{"head_dim": 64, "vocab_size": 32768, "norm": "rmsnorm", "norm_place": "peri", "rope_theta": 10000.0, "schedule": "wsd", "dataset": "wikipedia_en"}
Each number is 128 + 32 x the weight over its row's rms, rounded and kept within 0 to 255. Layers, rows and columns count from 0. Numbers have three digits each. The size before them is the row's rms in percent of the matrix's.

# layer 9 MLP gate, 1344x512, rms 0.133, rows 1016-1124, columns 0-127
100:141130133093093130159140102090102194093098167101136168145127160132132148183129152152146158167149137191113221104165121142120173120091116092151080088136169098081120153105106165100104169075171193147082146158111106121179158161131072171112154120205182156099128133171125101103119153115117133143102138137148128090153125157160062129177078153086166080101140110113125126120101139124138122193080
097:100121130082176073189180127122077087138093162154114133147108106089121153089106108070135130164161108071126021168072075086107145115105092123114124130172140156134074141149109174056127172133093139138099130188158161148155102109152077132109140152147152137076124110126122085205121118131103127079157138130162113185163147169119116179140188116120184144132139106117132155134130136144130142180170
102:154170151062091092139070144157085168154159102103133083083113123115078163201170133114094124149106112105132114145092137122154155147095116184119093081117092160148105150123145116116132122110105106159052145168120123083159126089136184114114079117095151122124132157103107105108117124153148128163149148192106097140190099119157130097080140144153162163187092139123137142152093133158090116178112
101:169118136166158155147133130129158165138079139129118147100116189111103128090182162120140106083155105138075156102174159146134122095170104122157192129192166124146103136158107165228135219124077160160134181162104095155149101105154141155174127118146202077109136131164145187140140097130103148104193151178126155133163086119209135117092110125138138109124150134126138138115112103119117099099098
102:150126170136127160104137134100114157114097154119088207133142101155102072121082128148109114129141083153098140103159083116125130103127101155095181164128116110157113147082112090182127103147173108107166106122166169124065145147098159051130147066130129182156086144108107151108115143140167114134143113103076061121143176140115188116134139125112137115178163112132147136163103159159110176114109
096:107106130150109173098120142166130145111146100081058101138103137175164095159129131079110129103162105131128117147115090137124162075121132126073106156089147130160106152103103193167097130095164177128178165114103147130128157068110139128143104104144117107081178108144094147152158201167167121109156145156084082115132113111144106125076140150131107111105156086146157132183058142068116090111118
106:125162125134141148140147148125098215161175174086164153145086133105136097142085150107156133154189123196124133170162124161140162128149136120069148082149103133143156137120095136111121114139110145139146100217161096062121139146168158162105094132206099146136086068114126186154144132090125155091203176133102106145153156134079176138140226133167130131137114149088046107155153080079164120173118
102:135050150137157089078145139066081109104109148128149074124140188187150083124096105127175159121181130098114199137113088186115142136131163127144030193187130081149130103115073090151085161174106137152168162117105082111160086176123117121130162112162132124133126111161137119162084135148110134068139122070121119143110089068104068155113134133100091119159114167085084059183188130121154141126163
102:100073145136138133079103058117142125158115146079099109152095086162124102152099123154088097122144152124161132177106116099121105168110085113095026146085185192113150092154157086130114155096122124140112166104094089152117218131161115063106097157174153158187094107113114146125178134180161110190140125050122143121137131143125112125088130102165186097148084135066121065093105142135130114092067
097:125147110207116141126143074158172120151110158145145110091106159121159157111138144141128139074134131118117118140143146148161152136147155103146139158160158134099069132186146114142121089137138126087232147108080170079138163094111087108121167146127110120122125159152130079158130119081139134108131102165137173175137175086108087185119082082084145151064080131133129138151151120145103108109127
102:088040085093123083205155173156141148154148151134107120154136154118145140133139123103123185123137165063132150039106208169100122151051146104164110097103162156137138158146158165135137142145104182162165112118162138074126110171126149157153126133130147142113129128094125138130124071133128142118168107118123167108063155167163122153108156126112160121127083123080082161127187119170121157105161
104:145092109103146157137131132140121176157114106167149130110142123154088101131170126176169189114190183152149155121136148107124110156162155139150168179110113120138135125090123121078094203119068125146143131086171147052152102123171105115134125126147117122168089091152125148167096167113166071119176200130099078135158144133158162153133156101171114104150194113170101110164115106082115066187108
098:167162110173115134073127096075144147123162081116131122056163107108129088162114112144158114100144131104166153162111082139076139117094128088123080155171120140099119117114103113140135114075096130163103176132054122074127146179120155129147046111089106113168135160067125142111115134162157189160143088145076148096143205059075174130104153139165085111171128105107139144152100142126103118194118
098:132093170089133136094145115169186165095161160093100120134124123193148193122137134105134127133121087107132072112181121131127161097073094121140117120120093156188121164137094111135116167167200081096160118128124169104145121169147198132193178095094106127099113209052120141087131141162100102094140118098146109182106102091128140136078131098130207139109121153163102165123056123180121132130114
099:138131116141230102057140129134095104172047169172142079138129122095088144114116173109113103141113127157154109189091074140109155147104116065081117128084175085072160090119144133156151163121096103137107115075143170196102043188151077121135170112164098088076142081121183109105116066076086105110139118173114156053177121135155118191093156058115079076133080128183171108123130153105121145131131
102:172103097089131179152094177148153107137094153117048143132113142129088148085168101115161147062091073161115171161087138187149113148106067078152147112160120125118099149068130141124077190147191126123135149125143142166137109092137105082108152089094073058189172154148092151131137165224140166118140113205078168116086170110116152110149125184095108124094189125106139071182156102133186113154098
098:161028147093129172119094166120155110174154207143126135069110117121142105081111165129124091129132137109092118167140128162096118114116117101148071111128076147197100163125140113127115120179125103161135137126108064160154113123134125158115180132122108109127136104126130152136092129185125130119123111131091073185109112118136121150151103086109154114107163057128133176090130052156101136126089
103:095109114175131122122130170151114090106093127120100132101070093094156176075074106091136159128149137074143094084101101124182086125169084137142111168137102092140141146185213146170150101148089155160124132143130149072088107101131122165090143097125129125144137105142164120131130197082145147109124137170182128183138180096188143174091099085169083152104181177113211115141154119122115157107149
102:146142060123107147055082164100100088123122089116183123082151146110126117096103105120102131115147158149144133109128137062169133135153108146099155116072170056140147060141090156098135116097061175144146161117157144133128112122149177114128132140197181136089120107191125153145138148077115129084127146133155134117126074110167164154113137135128121180085156112146147151092110118121113126151133
107:103140103144080175110105114181138089137146131151077111206121125125082201106121157166153167145185099210152130121122112156174148137068190124162130113101141109150116112205118144121110149156050123126171151137164112155141181104159111163090095082130098146126139109043068209118136118102157144126155129094172149101117156091126125142165128137130081198101128141161106131088143128140151173136138
100:142166184126102134117156101153114091160056151161114198080086122112068111142152093139193057130084114089184120138125104142137128122191063137136099153102143078191151091061074162123126137106111130156107059136150171124109122102126106109148129083081179094125156162174138127102100098120146137092141123125118171111133157150168097185113141142125092102085132115147204132156102143053162192094152
103:090161113102170113125131149190145111109125135159134182128103113116139220069182113124148109141135156139139164086149131117150168104146116149100149168092072117139157086193115126107190069161154153136125094120170082139127156114090143145128115054095105158161120187196116127085127131106192089100060066169114151091113105179139101152134145115116088086137173111132120129140126148121147141090099
102:118072090163068119048117141124088118103121134156138069115164101183112120121185057109066127105141124147151123066169108102119189137117091110043182165143148110136161130119143083125177123123073110173126161093107129163171133137112179148187163139125104123143101147196093053090166115079127090153148208152105091159090165087129159124121147146139129140162149141173100114139120089163158150188144
096:202121182155158152121186191091142129126114127105116183152113133168170167119094135142133118131180153151122139153129119133081132116142113133142123104167153095142091090136192168189140109128195134108134161133164142090117112105110086122176135103131133160124172080037077138137122090099174138126083175170098146189133124161147169143167156129173097151109091134107160133093138082128163117136101
096:154160132149048151165130121127158127135159116159143193151104150141164103149131099093130091126140148142083170107140160114087047156147136079144137111139127125110129095109089197111137114107141121153129108111129082166109158188151086139129118126182116133122141096157133126083112172057063136161139102106132043195095198155187119174115105095169104159125084109121067164089111096126135171105153
097:159153092167092134124120151146195169168161147144149131131120166170129136121158127131155153161131133140148127160118136174108135104046185150159136120100111124155044164146130095163141139045131150180166081109148158143117158114107135196140161163119163126137133105104143152115135117109102149068178094105104165120092166151124071125106136102078145092150075144166106107110112144085141112123118
098:138120129121173112190161027157082109096097124115149161118125097086118101136148125173100090077127112133158164158081114131134112085151140089146099114121139198081156159093115164189097152126094171195141194137107102128096124135089164103175140149187127145209140058155161167106125107162123162186152111055161129118120152195165076195112176120116127058144126151102170128120050157115103121147040
099:095124124189105134126103130181193131172138170160079131139121132105186110079126167101159199156125144119099106121106167173100106182127156069060152156144142183157143101140211139072053178163169124180152125142106173115159155159133132140130184131176147061105158083134139118117107098124109124131097086115111146075148145080132115151113091145133106110120165150141148145150126154114119120119079
098:088108159109132109077153150131112193123134138154162098133135133138068071140073163144104143092127241127159124137179155146185205128101117156084123104163106157109105083056147129141092093115141056117144148071136125104094193163105199172114144069147104076113075124192125125126113163101110136183144155144202119108146123115119164145137088149133125171144131073066108177148166098140149129132157
101:147156129142140124080103102126143088086137102194123133183121170103118133133131159074139181140099149139095054162121075132158110075111104113186084118119120092096119133166136111143109138123111168117121081078160112096150160176112126077127127102169179151160135142119109125169196163142097104134107091129130112093124102207132163117064135074183139162107139098147179124167113154123181123119099
101:112113118145116110096094160096121113074197168120121139168180159070135154154169124074090128111068128148145074102161093125104132090131143137131141094111095076133119133096099138110158136087171107070113095163118108165168115120140094059160152096174104134151082193079132158171169139139117074150138101131143133079164183147096129105093121097098091071133139152062134070135103116134130109105100
100:153173106091136142088127186108109112112164143140109084135098148127138200167187160089195142182090148095121079086140189133127142159126105139098083126163110071158114156132124127140176121137148166111157171157129115139161151083121116205120114078138131094091081161179178205112150138128122138137116070107137127118112126164135207092136119079172086110092068111106132119158123151185154143093021
102:165116142140132122157148102129114150119122066142113091147153137114079147174100187203138159121132189138170153170126147114080113116177089151141080140177126134127143128141132141137052132167102102162101142090132127085157130127110099106104198136170164141124079117106134091157069196158094140123117094115158128093119097143083123131130108118105111093087131121127138141164145128062157148145131
101:073128064079122111195076132085099149131162170107132075181159100107109167135125117159101130104125114111131127070096112205147140170120124154123051180137168180132096046103126176069102106133144101128105117169189101161098082168135144121148138140127141113131147155164109086117110135118125155170142119089180131124114163101122168134132099213137164108145146072069137151157127060114131148089112
094:139178106132166061097070097093118081153116097105175212086136126145121116097096115168109148126145151100087142175119156147143100096144120116150168057190169123102110161069064108098199160095069120106148116115121084159081148092175159118114188110167186105122124118176127113088145074139095130112140091144068133110119140125095134102143162173121093152126067134163108135174137171158139090046170
102:143102089160109178188139177123176101102096112113119129139136146080078126120119125152132203126125022073099157116138134123161139102084133068119130068208146160167184077115152067141086155112143103192104110127188099098128159166115165102145141127133101120125187136086105131164147136116105170140171167094122085064170115171099187090111120129156109101146184119140041090079138162107142104107150
102:125086095128207108125150197138146148115125137178123131125062129106132123147207122172109179149127191094145094100125062117123120120161104118133031104159099081130097085090152099149089111065093092146155111065154150176093189096145111149120086151125125186181112079136132152123134114097160189128118100149170104140114125214141145146165084129100145133108165125165041129086137140170111134193113
102:093152077132115112136111141106099129110152183116096173182153078104074103133130081167151183167074138101167117087140126152100148213118138079184101150157140144108186118162088158130149139061117141108092112175138216124100155120121145097142132130179129108151115140097147102118153102198175140173157175123073114173066091041145112125127135138172108060079110157104215100086189136108115174100193
100:105150158123137092095125131125172135128158059117176145055163148174110168125137092166052101153128137115062186107145089144144120099146130163129088125120073157147188120110072194131107093175100143188136117083131140099108154182117153078128010083077163182075087171098145068114124103086107128116143160066131187175125185145137101169113075135167124092113125102144093120081150099114117157047129
099:108074086118169160095160171115117105171074135125146097129196174100124139127074100121183146189160132149117137119107120082139102125141118172119162159144157100130147155131146074128146107156138208116129125095176096148108088160158151104160121144141094109093098125120073128129125125098124103149142181023109047185073077131125086145074140139122127147133158158159189127144178115139112141117139
104:086175156137144166037150147204122140128139113169119143093151133145132187143159134198147085139164106138190109052098166113147113209143162149142170122169138115164156099091173138166134133119105113141119130156143092145070093170066136090115102146137086165140113126176117135090117170084133077144095102128136157123161103125155081128149186121197099197088131142111111103149083119102055094191161
099:092209147106173114094189132152106171096126168105139158123186137036109152111083199149157128080143063124144105107137161064129119144168096152093119147111117191132133126158076136207090103138170140153110110123164236096122097167106139156117143129081145088141112064111144138164047122105130221127084139125127170153094096141183142197162085171119148138101165152142129162193131097131171174136112
099:095165125113118109154161099100153140121115145158168114068186092144137159127143171084114083179107068098118104155125163062158092124123127157130149079140127122116115094161126126150074092144140149113171103144129141167092149107134160091099114103059105112148119087163167112142100137090137144127120176232169137170142178109103088136180091140137139085107114143133150073179142125194102132131095
105:100151178147107120113128175159107157072078142105072092116183157066113095160136155098099136133113096187120155121106139133120198143179153131155179174109116125099119106133135123124104146068142103076170140184172156113125166118123138146178110172103129142097122102138132107102106079109095143152077129102101182125123114106112115079081094092155113117156105121168113117130087124046167147142162
100:134110140139136207118207105091162132192114098129112156109184129116148142190142138150139124100195145130166200147104144078126096094113119130087137100098056145194156083086127193098133177143150087122137103132074129113109099130090131120132118111121129168106103080117106104143142087102059154104066108115100058164113141143142124110067122096117108183108145166097162078170125104117138132107115
096:162105106130128069070094113173129080108129155143116051106156087108128121114119108098177107153128095078171138144112141128131106055156161124170104077115120163145100121164110140128111138091135071108150177121097085135228131102148190120095149141154174111074133168102163109127100105147079115112126139113131056112114086136194098162066139089131121109170044159143100202104121133112122120146195
095:109101120125101127140143148094114131119139194147159164140108115164149127084082167091109066107145141118136104092176100178172093173122146104151092124131140201152081098137083171095217121145155164121193156124174070085144113146151164117118129074075181106113145138099119173136154165109107102070135047113110163138151128107174173126108125097126114116082118139116079118128135083095113153097104
100:114177087120124128127162126152108141143174145059075159127191144114137090175139156135138161050166123106090129127092115065154110153092183154146139094154072080158157088073079122084136139112132100141065165093178140137119129200087145149113134138139146181124135171144113043133118152199186094145102165117126117108151145133163118086106176098123087133072119103146209210138163152113109148132114
104:107147083172140159083157128141130142102147143104143088095117123111038123081111162115071113079133129141106133101110156149091150109124116120154170086111158129120173125162106154140074150116171130154145195176138105146193141064146138128103137126142106169081154120083127097050103088126062101131127187161130126084149099137142119119150224094083201096151097174108102150137184113144160217099175
100:101130118205124147085131089122132172164142160145139114186150138083115140094135124143133137104097107137142183103118113169128142151059123109116154137195134146118146160090148161105120191172185162158103097126074137167132171117159116125043078061127156154130123184085202166151169113089153129132171163133212111104086088155147144041107132183207122140131149155122058163172101160107108159092118
100:119157160080128095107116130089172103180141119193120108129168149144088118088145126113149143138114072142158113032129115042145041126080157081094118145146161130107125111149114156143077122099093152199174135133120092093077163066129187111121175137106113127105145123178152084132147133093134088130179103059136154097143170152191140119095131094157116152180149116092087116127156125146110105154150
097:119168109142081148054107159123134108177075119145124134159143168179134157106132064173090102133126153142136110118147109108093121120150170125107135158095085114115143189105175238115119113152101113156120113121161128107175087149141119135159142169093158098090118158139178132124102149115137108106212157151159096120082110160153117133145118133121084133096105127144124118106119131129168098104096
104:139148154142099106144208127177122122121152100101167144167093174113125091141140129137114195175131109054149115117131100172134094171133079152115114193174104136089160083147136104146178112127237139116137120143144097116088205151132117116103132097094125169091102084112176157221199161115150124081135132098140159128161117086133077077135125088099131102121083176105139083155137102153088117140138
096:096119150143113163123069163124180138140138123116130130137157141120115117095139158135120113109147076136066113142177039128127153136128153119166107090085165167145112151127116154153114153121145131168092161118170164092128115125114138124113118113146131128119146092087111174109175149112096148068090187121137164169128190099097148100091142145128132130098132099117143084138197111134113117165117
100:155080106112125126131136125062129176206123146122064124090114177145137139140113127092186153093095111120111131142128082145144100111146188124098144075094090155096090129176130099166153086145127129070162155143081097137097097076070190155103170185087131158165140139119140098132184191140121137089108145116188154119161109093120118104101157076142083124195132115077078108111084123184121118162148
098:122188107151142166099163108169126114115104147121159121085137089141117107122145144161111139097120103159085081134126146129156112141144080132167130183172157090145190178136151059131148165137134175139145150106180052180134164104132121127115073097149132098207060111211129164111160126109141107101079168150081144199132140151055103119154124130123140191157165118092122105163168081160127087114225
096:158119137123140126157137178102142154158183111066127071124140166170125063118036121159104117149145142089090104131145135153096178089101147182192138180106134136154117069116150125134080131115108117101118111122127087155125102112163071104142139109080174135079130139127118140173160101095138034141110121110130158062193092165081112022099141123109104138081119087112126129125175087083148119113100
098:114154121122091144034103229124125113089119107175117171106135095069057104125128164112105141148077090115138134082140089113120194070114114150118130131142078113093163156124164079114115143148160087085140145152187079071099196130146136148126147138120141128105129105114149095124128123173157113096171097136109140083095122211086132139138125088108176167155156108190178183142157097170104096148102
098:082110153085125157089115169118161111159136098177129109157106185086136153106127123088163102087180134113115123147147149155166127113102113082133111113151138180076131137155146125105117193151156105138107083156094135188172197153152096171151089112141162124104053148158171187065116060180150182084108104148084126108128058144167125125147168129101124110158092089102181112160112118148164118187125
097:121171103091155077132128177127144178167128132112137132119123155132066158093085153170140144080144093125150140130125103157117166134187110131090087126135072087153131101076074119165055185116112134182139165135121160170161119146157161159102181118188086131127174146165074147141127133115099136161179113142120101064102112088190084116173146129157117147113107115143140072185148162132168110113112
101:167078144142150109181180112111156110098126099109185163126062180151148095155147144085150156108122121117165152103100141088095092152113117069103101103146146086126113110133143103094124118141097153162197108138163081139175112114105123118129168131087164132158121138167096136095122140103115131039083134129077185114132159127111167132127161105110104101174167102141105157125129078164173115157153
099:131191125039081154094117130125123111168075195170086104150118124147127158110142123112132161121126114178132126119140195075118123094081147136112172100091132075183117146112133147144119092124130123109087122180116063151118187121098087163156152106157129127078114104153103081034143121094159096111139089116052176242120138139135161105118166103131126095128128166060145172120119129129127143159138
100:148172119159130126105189168068138185164132141123158118130102097176108139112146173074120082181141099139129117164112099079132087199159134129118147089085121106116106129154124145144080094154141144164059190096110111142077172116054105098085077136154124128112110128189121133130126123149076131107146107128067146162191195112115148152152142053142168118110110127146128144111102098167146129131133
101:176141176117103083106112133096109128161152084162058122124167116209132086142128189115104155131186068128119113129121084181094192112204126090155147146114163111176140167083128055084068166083094158148089149146097117109170064073127174101110174121160161116193135107161163119128139163168134098068135124125130159173178092159048078146162061137168146151112130120111142121122121088169161186144129
097:154141175123124093133186122169109139155081150108157142116120128145121157132073146130083134137172154113142102150183130142111096122118120108173135121157132139182081106142115189141139112121179180110146096135127121149164103134129165111118171063113099132114164166100163124127173150184111152131096105167145087135105114157080106123119111055133094100157143138088144180192122106141155105151103
102:136150091062091147164119153132121164085130185139138171134141126090096169131129084109094124136083072118149145122088157186102135164119104140150161159165130112163147131104200108073079110109129120150112128142131124105136166117135136136141103177177168068094152147118139150160185155127132078128102113164097168119122122119166101149078119111171097099150114158152120174163181160154144155153081
100:050094111154117177136161148142113161102181122164119150109108134109151171121113151133162169089102161145112114147153145132145116102143114098106127176156147136163107086112113074142139101129107114086206150137146131178105119162050147149160095069148166117131121165142156107199165111134134141180149142103128071089187150133143169190163098136133149106152151138080149183098108164126155167148167
099:139105101153154131069104119144152111107135118145126092162173156165148130144161141113169105155211171137147097127149166070134127132174192148136131117143190179091101147147122118115145197136167105133092180089169066130116127095123148184136127064195129178150134157172137091171078153131087076144060139142159086113109078131140162147116151183078078123169085133101116172081118147182112107133085
103:162112112098095138163090159164161077110081083194128142136154104134170158076190127111139155122074066194139165067150151148064196148156084174111156113100111137171095132092154119153114110118204097126155094177123085159127073174120159120101091135145152081138089130180072129073163123148160134087131174124086117172126127132125144131122156132132132182137152106169158137138133152190121148102108
107:090078143168111148139147186157143106087169144141102104166141097136090149159155143139144187127125109086125119150138144141171127152151138198140096122141117129157181163227100091108122080122117139090097150127165115072068190135119084134117107094152147090092087134106114188188105114112112117114121101141136098127128092166131109143221057077149170097129184100107092138192144132127086199114133
098:100121156114162107119111177074068205166134142118137096099176144050121101141104135123167131103182127127091158065127139088056116150100155071100118122159106110093103155131155089080099131134095119110156096154119118066126138101145054187156134133122109085084135159082074157084102151058107136088093091080126120213089133183082114129133148126113098138120163154146174175171111093099062129095173
100:156141123090148109111109152094091113126053117122137127145137124134107166155213147101090172126128097120163111159137183170157080156176102128082121112108117089099125229195144159138124151117131135103127163079144098127177115155150081097065158107180105141114165086100055153134174068143099095102128152144154120132128120186089125125147181124201198105146134108106110111105162153157128154166123
103:170102151148102090107133170167099146152153131165179150138189186124158112092151094105116138104101082182128104090151152116069186093143110143167107193133149144179141172104194105096184063144074168140132145129070152096143170140149195162123167156182146213167172129141111057172133097079121125185110176152118136167141141118168130159192157163118118088099156128122138119127147121106143137109128
098:145063128098116133131112127106126111188102135158154157078067131131128104164131113130110119134197126139118137112115087112178153141103157114080159177135176166124165133145141092125174117096137091113083120117152087072099097206075156117109118124211137125098154163183080170107127062145144174129175118132174118148105177133123174135132189131127077115158092075088130092157128062169112145060092
100:080137165121138137170102237111122157119134126112137112146099192142129112125109070100076152115142087169151138135156129150115176194111148080131165155126088103130126164102120115078129196110095099122194107160114151126116178173120166121068105127184139158123134177158143075129129146143148157099137171132075115144168076103066146084096091055062141116138111123164167134089162170170111148124147
100:175109147135130156127124117134190117128170112135168179113098191088105121149086061181117111199142142175178086122090132075165152128122118098106139123121145097145155145148121103126146112151113164142136086014109112135132149123180125132082099107088117107162064067114127099079106166161128083116155123066181181116155148080109117149092148127151123156122127088150119118160119034085138159098093
094:113102111096171133116157172115181173126162092097101165100136132119100131116122143227237148137084111083069134106162111114166126105170140080123156120110100146095126143138109070138110105135144132147196160137131113134138140143175159153159109167136098107148082106081147090115123128098185105129133124140086179043166115112207106105095092055089110148093121141137173153116087144135111168102078
102:139150117141133121149169112142113092143097078106161136128152058198161086106076109138108128139124081130157145114107138080134120124141045126121106137084120082134156134118167118141139109127069157183105137097126169137111063142156124134137129086133088189100139144129145148115177187161148170119168134133148116146134131134177162174162123171152139094129108127111136112173153116117060111143202
095:086137086152129113132101146129169154132099171168114081172131158195076151151134131129108158126113167123149118095076159150130141150158076153125107166115150118133157157155103127178139105134170154154115194082108115128122155141111129147115109105134079143066122120097187127109102105214168167097156133073147137180108096142105133168125098086117120130107122114094133139112063143082162083126145
099:157157107113157111129089081066109144135157117123140192089151132130136174159170139107131137119081145132127096120185072113096152083124143074145163070184118130054149113105106090126165095129149065181101101090120140127141109159105047137125132140117117109100145135095146061076071113157123133141102137102119165153196175129175105099063142149144137128148143120142127108161187172063097155078151
096:135096116182152099119097190122211101162107107139113115081084177111112143159118188116152116133130157126131076072130089130203058108180100120105154160100126126143140135113141134179092154095139147135124117171094146165156176147123074179148099225129140139107161099092098139133159143147091167122139127078135172131140115190108156113124102157139147117105127154097067091061122145155148104095081
102:090148099101168108142151147174102103122124134160181191138113125093086058082144098143163117101135103099071193092066018064150105115109113089108139122162166145179140112116132145120174096103075156106150173124078096143099170103073085170075123123138176157117106146171107143114165160109073141159141102121126135109143128102105154109144120203096081089151134129130125116129141080151148125169128
099:097100114118116188172136125145150052055141141125109090118114145144135076100121155164149177123104133107164186160062168087134108153107128105116064195102092129182096124183099108148119201164132135134138125105120146115141142134120135132128145136172053110055124106108144126176139095122110174128159124187134065150094122159143068167130081132130154115127166071102124104083184168128139111104136
094:128136161094135138123090131117104159194126112073188129134103114087111132136179091139152155104090164106117130136112138159116096102075108160137141088156134166140111111146119148108113119158103104118177172127084115147122119101111147103102156138108183173059113095133093138149149069106116137170150155093132121152107138154183155130108073110078021145106140094118114126074090102134107163055126
100:187086146066195118154180128090132150179169116145116083138168152113165150144093161114141172137156163208075097148151149180094118107173108060149138146119113100141149122107158200123161130116154132164095142115149143131096099113135123062092098066122221129142113171120148092149135066088136187133140136147067113122139114142121188124171235107156110172161092105147180095097135159176202136127118
097:179180085070171119099093108109167161149084162202095130106099149148056202105161192052145101143145112088101131146145105175169163141189155123126148102166081110173146082104129086129117105165206175122085110147097164123105162145113131135136164097152127124103163145167103116055117130139160147118155080128139098088073167073124096124128131102077132177120135114075143117129191138094167127192127
104:159166129125102065175178134108155084143126145128129200079091108211138126090159131088106136152127120168131137134164181153102168089114157065112198127109117051079145109157172093141100148127146090127131118144081107094193099155090098125159132070116146124108095132175133111131071174123054089133139137178139160111159106161133093098165138113139126103127160128092096112157104148104111148123169
107:163194103165074114094129146120161148128164136141106144113162139068108085079183147150112145139138166162124123077128165119117111182116143140191083074140141112130052136114098095079134104077076128065169149120129095109152106090150104058152113160120055120121142173126130146119128110110130098120131135098143135109148098121134080156165170121183161139122168164186134192171162098148128146101139
102:194109087150127105124129144118139143116094125126086170132123082146081133069180113162132085120146105163103120062115129128097198155152121153194134177142100073172167119129142109060101095153076113082154127081180175131094128109109104125076108151098132086125167154151111141127108121152109126130131164154143124139129133187117108123151087148084165138149089136150092106152124151056073096143140
100:098117174177131081116115079149110142143175186109201127106165115142137108119118108192131109177078135166129108196093074205200145102134109135147139105078090131143143142135090075143132166124121145156069077071107154141093140152067159086076130106148097158068082173102126131119077170126155110210122148151147083130126150126096080152171120119155092112117123068111103102147092125099089106209121
099:110151137086117123117111097158162122138185162082072102102108198185161132128144147145177110142070156116113131121156117114107120127146096124139135150186114205129173117128099144177209113179138129160025149142088076099096143111152112144163188117153168070122148110152127135097081136137106107084160088150126113133134110186101124144178101128133080164138145121135122088229124128093151110157119
100:081059125159107136163151095163199170145134114148157182157146048142096122120114113182193109110120182137055109148116124098101065150109062111101105142075136166142150139133128098116197119132146167121158132187095088156134199126117124104163105085098179137172144108125177100074122123121105149095104125137113146123134195157122123086141097143103160116167056136099071111159121116117058128127143
103:151087094125120084138082117081168160110115153165141090129154199118135107133157109146104121117116135190153144109168157158190184172138115156061114172169123125127107160164184114141177101135133122156247143121118125078108165138111161169098124150207157141122091169070117136141183145138116133132201143130131100079082117103161183130118066113047139076123136107141194096172162141158099105124145
098:104168095170103087141105164141166161110106092169134187093118145078087126092154164165157166155167105126138110091119165127122111120174181103152128132165170104225149138169119089067123112058153166155128108166115081125135159152079149123158084155114161142121101149124158133090091185123105130172139130122141073144103105184156118139077114137159176153099114069133149181119149138092139089081140
099:110107086098109168132155111115176108125084181117117168131143142083115146154123109094129152124076123135137084125118107075167121139086128124132168139069131138130164086116159127183119107137171157160165154118123140136149134175122055111138154174116133147135167109138150132105107165160129165132131136100085186159105133158089189160117110054117143111119109109153126110075130098135131092156151
101:110090124109086099082129108169120127105149186152090170095168122175164132041131149147148095145151111120109134152095141065173115157126171109160110126077131143163176113174149182189109151125064170095145183171076119135138079055199079098092183093067117122182086123130151163109095160176093150183078127127116120043157136132130115136092061165105088104120133078117112078141136173054084125096109
103:118084092204139125116127128168093181131103109124086131200084102095124097128123124140107189164150089186179110178089174129091140161123109072131192135165150113150084069087114125095107152161200135179153131143164148161125144138131161082233091122100091116156155147167082143138118152109189100123103175139093146160096142129092145119125154119170143127168136113122160126110124057145139092185186
095:125138100073111127124112095074161122111154110130115082085137109134120123115166148154123117068136165079086042105131116129087120175112114141065138112169107116131122136094190176182129147110169109129087154132109087113137133128161169147131122146123152097097046159138078061133113097094124139182104142127120188132078105140105168114134089132113152156135091147085188157093101153095156144109127
096:121108092079141144115124104120116127109084116123109135066109076150193087105149107148147164174145165104124142134117109171143157113190129130114113122162181117122178151145084170150132140139103145205142090109111165148128095121152105126088141065055138133133072133137128154121127064111145114124148143130108146183145187153098124121095128111209117073143074115167104170105104140109100132080136
094:127085130067136148127107131080145141173090100154097107123103145074117090087125175119154093122106148151133098132053121083161104167042145113138081114111159134115116070114169153163139092097157135099138147162110104109148132172147109134125173110160105121090033104108150194125151109131133175099148151159151143132113173167122091137179139131114107082090130118132157111097079152058181117142169
094:132131168152019169143096149093022084165151090118134158132139122071165127077084129091148154097104095103109077157144074151185130083097075124146137150144193096177155060151173114165170152118133140113188134103155119109098192141050131172139099148107065163123119159154124123095119172096135135133152159143143208187107136108141134146142098142170151155171118108114130165139125111151153096129132
098:107120035114091239112123137095070099158141105130127140084174065108135145090108137190171110128110179095169161144110136173041090138139079091170145135107156107110092128138140084170097117104168150155082120128100127112163160143140134164082133138131181171093166169136132172146111141127129210166214152136145151123150129114187116146146178101141101138110129150088111146145125105101133129146121
097:139135114118163143136082146150151156146098129113063085087104061158123169146116108105078092144135109153164137111089135110158110090180157075129144172110098173087103102127129099122103091138135082112160153112141093135148098176106118119128168111080170112177087169150152137135157138160092090131086146119164175129112089138102132212118175125116140136179218126107110132114119111123086177083118
101:203148166152091180078125125186145129122081072093106100133158089123124133125132129144140121147098108088152114182129089163170107076123107142110139122123156092109121090110191139128133102123123116082138127085100071128087148155106144092127154150164131171137130122118149125141201128090106146149152086144132125067154174163152168124115137129115149069110114138116178094088081123155150145121114
100:124096137081108169093154137165100098151076096086103170136106036094091089102100135121080137142151132132200143115157157091156103149106097125136134093103126082146107154119067110126133144115100147106092158133162142146117135103132127158123218141167084171078138176153107121143090153108151102110113115078191094109131111094144070110131097146123109107099155126147096183140098167190171143180146
104:116084131066097087131141080129144163123137172116109100136129172082147124112134168135088146125139127127104129130168096134176156079127111130141140127177163093091105088159180159107127196128122115149156122112185159194107153163141126151089108111153076138145141146171157140120106139138101108153151154119126134083118108084135101077132136080138113088074138149168145124133115099156113144194154
097:151100056111129109110152106111113118050173092113169101133124110112155175130130122127187112153103134111144068196094134124137151076088130109142155111112134091148127161115106133158154088163161119162122117151141112161125109170073104133148175125141172112126103093105173122151106115077075107176149128082126105181140134144192160161102136152043182104102169144105129163139166119147167109148096
103:079172175105114146146090108142147125143119114202106165196127157034132085104115093102168196150149131135158142120117101117129163156107107116151113080127147159151101130091118134086120084130143132201198117078077114151090133135130088083099151130141118114123102126104144099092134138103129137122188095138116159172136183153137088101146114095146122070089155104105107056076093136128098140202116
107:094065110195132137188144102109110084125162122183168104126131144059078230134131111111129149118128126119120098096064147116063147110139190161138132131130130112137086151144118108106154112201127224174111166162113144137150085161111133125114131168117187148168107152133155153171096091194136112148089099115113116078135138151098115086100087114157088101127084139073146133135117117101151057134131